{
  "n_layer": 16,
  "d_model": 64,
  "n_head": 2,
  "n_kv_head": 2,
  "head_dim": 32,
  "d_mlp": 128,
  "vocab_size": 2466,
  "activation": "quick_gelu",
  "norm": "rmsnorm",
  "norm_place": "pre",
  "norm_eps": 1e-05,
  "positions": "rope",
  "rope_base": 10000.0,
  "rope_fraction": 1.0,
  "qk_norm": true,
  "attn_scale": 0.308,
  "bias": "qkv",
  "tie_embeddings": false,
  "parallel_block": false,
  "extras": ["capped logits"],
  "init": "normal",
  "init_std_qkv": 0.0812,
  "init_std_o": 0.0,
  "init_std_up": 0.0812,
  "init_std_down": 0.0,
  "optimizer": "muon_variant",
  "lr": 0.0148,
  "lr_mult_down": 2.0,
  "beta1": 0.93,
  "lr_head": 0.00897,
  "warmup_steps": 0,
  "schedule": "wsd",
  "decay_fraction": 0.766,
  "decay_shape": "linear",
  "final_lr_fraction": 0.05,
  "batch_tokens": 16384,
  "seq_len": 128,
  "doc_mask": true,
  "train_tokens": 104700000,
  "steps": 6391,
  "dataset": "wikipedia_en"
}
Each number is 128 + 24 x the weight over the matrix's rms, rounded and kept within 0 to 255. Layers, rows and columns count from 0. Numbers have three digits each.

# layer 2 MLP up, 128x64, rms 0.345, rows 14-127, columns 32-63
154099145122148145134124109133135095102146157133162139116165067122142149143171141127140103134155
148126161109144113133143124072156110108131096111157152110101133074082148116103116126108112134110
141135101121111175127139133178098145161104146182151102094076122120125155161153156176109172126109
139126148136151107102104158122101106096056158125152101116159177164109144134118114163127123132125
154086086134154119100087190131112106125123089106098127116116127107108143122120169139132115131111
150135118133126138127086114123137126168113087129081127102141125127142146108153121124138146103119
140141138098058169111119123138122158127104133139108113149141089151162126110187111129103141144132
127133139132117102168130133103108112142142131098115108113103112111126150116120128156135146105092
135130135099149118141132155153122168164154092134121129134135106130110135120141143107130138172140
111137118118114116149110162104146108116107181101115129121118083096141148136157161131125167152184
112122149129098126114137152123121149076136078144140094129125143127144159180102144154140136133133
121067137125116113137135109120199161125144134125087121097085123121091172144174123149110147146118
075152131176063104123138109102134153103129082156102102159059105120115118073168118146148127119156
124103117138122134120112107138144125091105122167088093118122107110106128151112106150147159130125
114131170104101156152138151129125121148112150141116114082097144159159115142122115171119119128144
116140090102128135153100140094056147160105160096187144138140082124126146152111158157107110091169
137150113091128127109133115126145114078109174085119137099110137165130117150104121122107128182110
150150170082156158087140116117120108149144088092165152141147070145141143109149097121174109146112
152115128137139136169138153149101107097162143126147108098118106139140155125155134098126137127133
134125131143085148127157093100135134152103128156138115147150105139170163128184099100142122140105
123139151124129164094090105139109141188101140137159098146128153107114116120160148126124136134144
141120134125143132147123144137126164095142145122130095092106134128151101099146141164144129129097
158128138128131164095104105140131101117151108158109134107128117123083126100127180137171116130131
130144145126148124131116111124114114114130145175138083154130134135153139092115119105152059102144
130106079162127160118138104076142143077119107145126118141138102074147130115155097174142141139121
134126133106088139144121109144124141111116149095068081113118118159152129118124095111132152119077
137115133111136179148122120145126105152089153138100071144110139128141130102128155150175102125146
105140131114106141151123104142122125150103150143140099123122160126160149156119151182137131111132
148138159102140167156137135156122133162090143144130146105150136102180116122119138159102130103106
118146157110120132108162133124177154117136135135073142121111119148068125151138114164152105140129
115169161103155124122155123145144109124135142144096115121110096096140101082145116167129129122118
135145163103099100087116119122138134147119135160132088172134110119101152129091102141143129115138
126120144107162122087161098138114132110126176112135143079141094141121176166117146151144158140110
139159127126133108130154144115106140131095145123090140120136091153072143140146106112177113139131
165115137133159140129088119152107109116119142101122125117107116131108075138140125136150093116093
092156168166116172149114141072113148172110126113110118120096125104130119166118146158119165129145
140111136101157121107127116100117180131166162143128132084125131125140142151121157144100135099105
138166126118123163090114153127108126137153132141121104130119099136130159127122138197147116085132
162103131150100130146103155094120116136148139100129110151098106126160155100117130177158100122127
115123167120140105121090084115139104111163110171110171103134141108093157108133107174092133101107
103178158150136134155099161137113102098149134127126112158101141142148124132119114106143095155106
151115163165134162121152118143130090154168138107075135110080117165155129126147083122164103159148
181166090140126123102114154127103141122126109169105109109113145102093104103138124155170129173128
146111180108088126088130128131165101118136125105095124125146150187116188143090141159124144158115
105088160124086106067126128164148131140155134172142133145132081126125146094160163106125136116150
150120155132150101189145173080128122147120116141137136110110140166136167146108120148166127151093
131143118129091109110116095132135097142133145116074106139117123115115113133147151119148144144131
151141092104110134064118133130140140133135143087155091139101122124143147136143145139129114138178
156126125081113145109133122084138100087106140120159111144141104131124192137121124184166111136116
109114126100133133155157114158109132113110151076111158144156139087086152116108140167132129170111
165169113105135135113116103121125135112134096147080140130152128140127139148162133147120162136133
109116140136151093131152114128152135078145120084144116118070098157097156121148156138147097133156
149096131146159149085087123133137116123149107161112125109151131162134096150149090126123115146118
105116149112114141114069091177149132099112123131084074132145142100067122117147150121142127149124
159115106151131138105109119089177088111122149137118139100113128086111146149122127164114132137104
158103177123115115123152138086102165160101112136117140091148112148113160157134113143138121164134
155149153099096153117109106111127092111133109116129109202084133077106145103124142124140101111206
123110125128159153125154138167135176128123117099154123127155077130129133105132159139110134108085
118125112114102086156121165127110081097133132132138124100142139143148115148133161127116146109123
124093127127153152138127109117143133167097117075115137142171108081058159138135154150131110169106
134099129122130173107154148130120102123177155153095130112152109168125113123147093149157100129082
116087144146074175111110111145142140120128115113117114120089116148148112125128138158114091129153
140092146076091116149116087147126117120111136141141123106121137113102122116119117100173135148141
170113181146113162164116073136145165073114108113091113111136117099111111151090091122128109124151
156104127108108113083134154165101156136121121155126150094121112176103137152094149142124116085096
110115082153174150085101108150153139097127105110094102107100093120147119095125148130155094150119
152102108124112143119087144109147151137123115143104069085120113129138121130151104104137122168104
145114111142118108069102161110102070106130119098109112146159073125167168155137161129151088143119
129141119137118136106161121100148088123113082150042094106085133138114142081141183166111094153135
076152141080115151126118168126128077129143180151149087129090112154100094143106144179114105106166
114134170088133116136132128147136133104154162142084109141161102124117135124112136120154135167173
140160122104094114136137109150135142120113141109100106110140118122110098127096156160115164139141
150103119144174186117165153110134122103164126119106139132119103108125139156153153161145069160134
098139112186104119125094088141102111072136127145082098118104154115120108131151144150134112123107
130166140102168183120111128116141144122151112150149110115134065148113125132097151143146087156081
151139114151121096082110157159079124136118116151152122095133112116115142143141146134154152164134
127141164131126109068115120132128131126097098154118096120133121109162121087124125123114097124136
130141135139143094180157128121147198160097091137105144121106088136090074132164140122134149097135
123138157136123104168147136094133158138131126146091128103091117140088089172179104180112143181140
134120168137103093098105190111108114115115098147151152125129137126133140116131118154122143125156
170121150089114130127111124088159097146165155141155154114118107136121154112115145110134100110107
102133129135134158175124121125162105152120128168143143146090129135122131090121113128114145137166
153151096122142198175175129145124098104093174117159162121127137157115172111152149157150120133148
138133133099114131128116131129151122140114115148125154137108142117153112134127099127137107116139
118135153106138154135119158157075122139124131129155094132154103145146128152140098144149121145165
087108129123135140134169141146161131126122111127138149135112105125163133152156124129120127166127
140148145106074155122126136139116105115107115099136101114088138143096162086117088158149127119102
144130150119187128106095167166141093129186138175119157134090120144123100087149165173113124117164
167150115091151155110133123132105157112150122103140089161091116097152134128129150136089096137117
146110120135127093188144096138151153174161096131136105074122152168121147101110137180105112140153
116167094128078129134157139126130133132111109137122085072108153111100155134133118120105148129128
121084153149106161134128137072112151133125100142116137132082142120105107075140069137098118128160
114119123124130136141114188123092108114164138127083142128133103139115190142160132096142098154159
148093107136130145099121165084138103130127139133179169111132128159129098116185096139127098135093
108130151138170156114126116140122108150116098159086129114161111140071093117167121136083131155089
103117177125135128158139130156119082151148115136158145125165131143139122124162156180123113146093
166113094122143142147148129113147129100095123169033129131124129113129164107133115119142094147165
142147121137082117125105156143073153170137119179134184149124129103142140114103169147095119118127
159098154098120187158117104134093161124113154111126111135101154109147148175145107104154130155118
127148143112163092127115120168122121137129144124125098117158142130091104132126124174111066119103
152105145081139140150131123097104124155133180105145103153127094118116132131142130120124121132142
120092100115156127108144150099116155102097111127149121124148082162134144153135142136138123116131
127138158095105107088098124103137109087127104141144122157088135091122116126132158149150134129150
150103101127123102099068154147106111116125101139144136077090138114102072136112137129118128113121
148086095145151153187155138145123159132084138141101117127118141122117130173143134163112128143087
117151097162170138156135137176135125116101139127116094128156120141131127146100154143128114133104
146142132068099132108137147107127125145114144142157114112116173139145133149153148160173135113133
117073133123136137152166133093114104111093130100086106154075106173118110141086148184130123141163
129089096149118132157126116120128169110157151166108134148105121124164134154174161108168088161144
082138113135090070123144106109084136159110150112179138137196125117152142117150107127142152141135
137117161122140109111083166174161098128136143145157129133128103123123070118171118126131096124118
159135120101129152105166099143147176196128142132131118122111113135096146132108127179151134107134
152141097120133097125118114140126094111097141094126130110147085192121128179125137121125127167143
109144112129070107070129138118081123134117129100138141110128117112142156118142161141116152115069
# layer 2 MLP down (transposed), 128x64, rms 0.481, rows 14-127, columns 32-63
165136198080169104099152120073166099130168121138109174133066116114142111145142168149110112111121
154153137151172132118055157091108112092150143128117162163121103130131103121176108144132115116153
133129138123102079109109129093133106121142155157166101091148128110126127062152121148162111095098
141125136149138163126144131147143144118129138129090137108120079178156138097096158125127131148194
149116120144128116163162113189153116123129073087107089118130113123134131153104173101122132134164
116143138142146119150121136114148104154142152101144117132144154125131100148108125145179114117148
111144109125120165136094143148093145143127136131110112143105102123141071187124173156129132112154
097105135105104129126138153113154112177115153131104113131128096155141135173108156134129137114112
202157121151152132136145122090135129108120149142101151140111163120110111130094144160128152102140
126167159124151094169136159151173101172140121114113141109082104129101098124140189110085139139084
108151129137120142112105139096137139165149122126141103083130105112114131153149151131137138113099
145136108113106122109084049161141136146152091161115091123133094145157147167130138152165141130096
133138106149105115087144104113107148139096060160152113156107169072160146089050120090126137147139
118131164136127149132172138096109142117120099128115161108128099110154130150119139122130126129128
096132111110135116116112107093130143110159096138093153136122129130124152136078139102094121119151
152132135111126106117125100137190117106115114126126096129091143105132147149115126090127119143099
135169143169170131130151129103125130158129135152150113134127122106151121129119120105148099137133
170117073159140116150126137123124119111123089080131096117102178153131102131131106122156145143093
134133116116124112127129117160115170147139110148157098144144126093087104117122119094095153112119
102099121125123143125131139141149134114138144157164145155135146137140090156135120116139125106137
129162131157126149118165122170114090138142100113091146118107163136126142119101160189121142111142
143121143157126119155099119122137106125139117127125143129142140117140131155109144108111114135154
139124139133145134100073092119105124155136119131120141110106133119126144123083172154151112115137
098119108089139120108142107147088128125146169104119104058079103104164127159097147086133149158152
081118114147125149117126152150147093140113123129155141154126157144178120164156173087129154127151
147145105146142113128132084099149090140147106107136162169105146147168111135166156126137112126127
127108106167139148131105114110127126089161098096163131144125135118111115149095091120155126143154
145151131115131135135110116101134158129108102129146135136135142149160136167132154097107117139127
121172153137114127107127123122120094161142104145093158122133137127152125120134144124152112157160
115171127121167108151133164168142151161102115124123103129094123093132125210125146133113136094146
131124067119157111111109136160087165162123152077150120121115150157133108132127114111108133145122
109171125144112176125142103148131153129102107106111094120143134114175133119089057126159125105153
127116085145093128165123117100126123151143151124127133102104111127118123128117129125137148091139
130161165124094135137110139139116137108038126131072135139151133146110146108105093097170107151139
097103145160147149106069129144132078167108110172120153125101172138141147132141090108111107160141
128098090132124139120114121120116091099115119113187111131135163135135156150110102134131169116103
112118147132123155143158114125127130113114167159120103167139155127157147118149113099134151131135
098079124088147134123109093157109097114141117130127148127139160106082106084145157158106131161139
124094129127096124129128124152162142110153107107146171129121130142177123135127121104144080109098
179084138147155127156153158141136133169124176125137122143155122126113114149079139082113166156101
127135135141153153132166115125160124108131146108104125121095124127146108130136118134128098105185
105142103126116097128122091149103123153171159096092096106126137140152126096143131084108155129130
144152130131129080116156134162156119079166133152163109121139094115144132120152102128106146123163
142157084144121111134135109112126180173140142157103181146113110142115140126116145117140138150175
067117128195166158125183115116125108108110151084154107125088111138164131118122111144084127104143
139122151095142113130159107142106093117118108135116138128140146109105110085141104097161135119117
133119124130139122128154130130149142139139132121152142124108160130141141119090142123127146109156
138132167135150147152126123136121081099121142145131141172129145097115121125100125106145154120171
109123137157131119168091158145113128112140125147131134140130094128125143094104114121120062124133
165137151135163136161102156128129099156132135128144150136156146125177145136144127088092143113148
119118126153100105130118136158158086123107108095164148140094128107148121087123134126119126140152
123137105133107115089082117145118115115095072185136148104120124133118108110089148094161105132138
143130140130094112166145136125115126158099115105131170122111159135084140148162130146120104122154
150142097130092158133148142149081081144127138125115161148100139147126114087127207082129138110156
114154133100097089169095159162129147118203124123178150156120152103112126145147127159121140137108
120114096160159119130177146129117138157141093141100143135133157129159122087095131155144130124138
091107137157133126151140158150101136154170174104159147143153134162153134143193125136124152147097
103140183132150154100096126118176108126144212173149167117155112150096168153157135066073120114129
117114139113124145132147113160087156147146135135087113129112130129107144108149148105130105129147
186147104135148096150093092116112125122093108128145108187121131123151140126155150148119145111119
147092100125108099129134115148125102126141156162150136149133138092152099107108121083097152111162
143122105130100145144139136128097113123112122089140162131146142137154120129129117113112149093153
094122086143124142126120153115162120152118129119134147127127124127157113163111131124106081114146
113111144132114080148110138126129100142145146122160137130127123146127154090116108114133166136180
131171135134124155125094099149145126155116120109146099138103139116138110116152156134110212100117
159125169117166103134136116105100173172155118155168151110135155120186079158124115136114106111155
125149136107134123154132132154107152132122107134101098075145126131140105135117133140143169136120
162074152117128122131117128111061142100161144111129148095177092126124136176074148143125126140126
124144074148155167096120122161060132115084179167116103173110116148142127078129136105139136154133
144153118107114124148120118152131154125134149195143112128151137152104126162078117106139115146142
128122153107153166140124152121082114160105107115132118187118126088109123109116126145136161112141
120086119132157152115158096112131132137162122096108105147148152151155140116120131116129124108130
135089085173098122134142075105106136102103074114152131128086100110175155151127127107122125128115
099095142131147152179121135147106136154178121118108145146131145096122110127149131154136127159110
126076132131120126132126145173062082179147145127123151048100102151106094104138126131109117097116
119129116121118138131184086166165110128143121147140130146148118115145122094137126120110137147082
134170151158153138058072120061102122142126159126096099102082105161126161137117145131109101149112
104120160181130087097155125073117136126108117114144082119153077117110133095164085080136160147125
112069148115168135143187163137179115113158151110154133148109112136061139133132138098115110106162
148122124088151101149145110139161088135142177119082128155131107096152142117117141082149135114156
118144112146094144155137124118126133117119143119100085153113222152100096129125132138167127095125
143126168129114095112144164146128106110146145090141095127134073137124126159114101115146174088098
108136078122136150098075085145099083107141085149117106114145140103130133147145129128174099121107
147155111123106076111103158104122059122135151118100140144093111123180128133094117117154127088117
120096110111123120126142130093135169133156143160143142145130122134176131124139130147132077116162
177118076108142127121109134143129137123113131157096114147089137196144132126133133117130143130113
086173096131103119109135134113182079135145122126153127171129129132143119128113100101121096180152
111099098147131113135129128122121066126106148077121135095158125112138123085125156183133095138121
147093089120152145151174070123133130137084132164119131143154122140136162107130116095170099099142
140128139095116119138124108121106136135104151100132175111195163120142127159138137108140150132112
162142127123153148151167103120125118132103195107135127100132084127145117148145163122120161102138
135124127141100130139161139110135093124161119154123133115147126122077123163122157140138095127095
112143151161130135153125125168119106112145142132144141125107121151129087155120097136126152155139
145114123129170104136121112161142150100124073134164151144109135142117155115149138148151138103095
147133132107148115100123149130134151137121135117077139150140156131149123143059125169057131091111
130094130120090148109149122140103089152073114135179135107136164142135139110088121135092096148133
136119119109136140156133140137164086072145120134112087134152119100146142127122123123122151173101
130101167151168126141115110118144093124138141131115103084107082119130137100151126121170128107142
127139119145107064141154151146132097155134103121121132130125151150142111078096113109143164102126
103166118135129081157163158144156109152121124121135099196111129131126123129114088136124101135140
147145095161111128138150134127141097107156114105101161144152126124136091101112158139160151136139
109144141146157133171132151135146165128152176185150098124112118137153154179112123136127138107122
114157107188138108111129119153127127172119107134103131111210116110129139133088144118133147109114
116097092112095197156087126133149129136132126104116121099154136140171134111108159107153107078131
105125124155144138141118148112118140144126116095152131111162124159126094113135159098104101142108
107081136167131141125165132156134116138121115128135182124141120108152148133098135119124143126145
122131127133120096144157143119128131126184127157082181123118160140161115140093128122151074118123
140143102144125109155133127115118119139113107145072120147123122146132071120121149139190097116148
104138068145131107147099138134125080124137134081167135097148144131128102147145117147142133113120
148120099184154149147136147195113107096180130137108104110146152177149109130124117130109125120098
142164108115111114157114101142120141115142094126108125088151108123116098122151132137134147142100
173149111156133134098135152167129114125175140125120141109128126102126086159139188135127173131109
105150119138156112140113146129152146117156163147168182134099114138117098124161138132144125151126
166115098109108137092125148120126135130142123164069163151139115130149123130190140110150116094136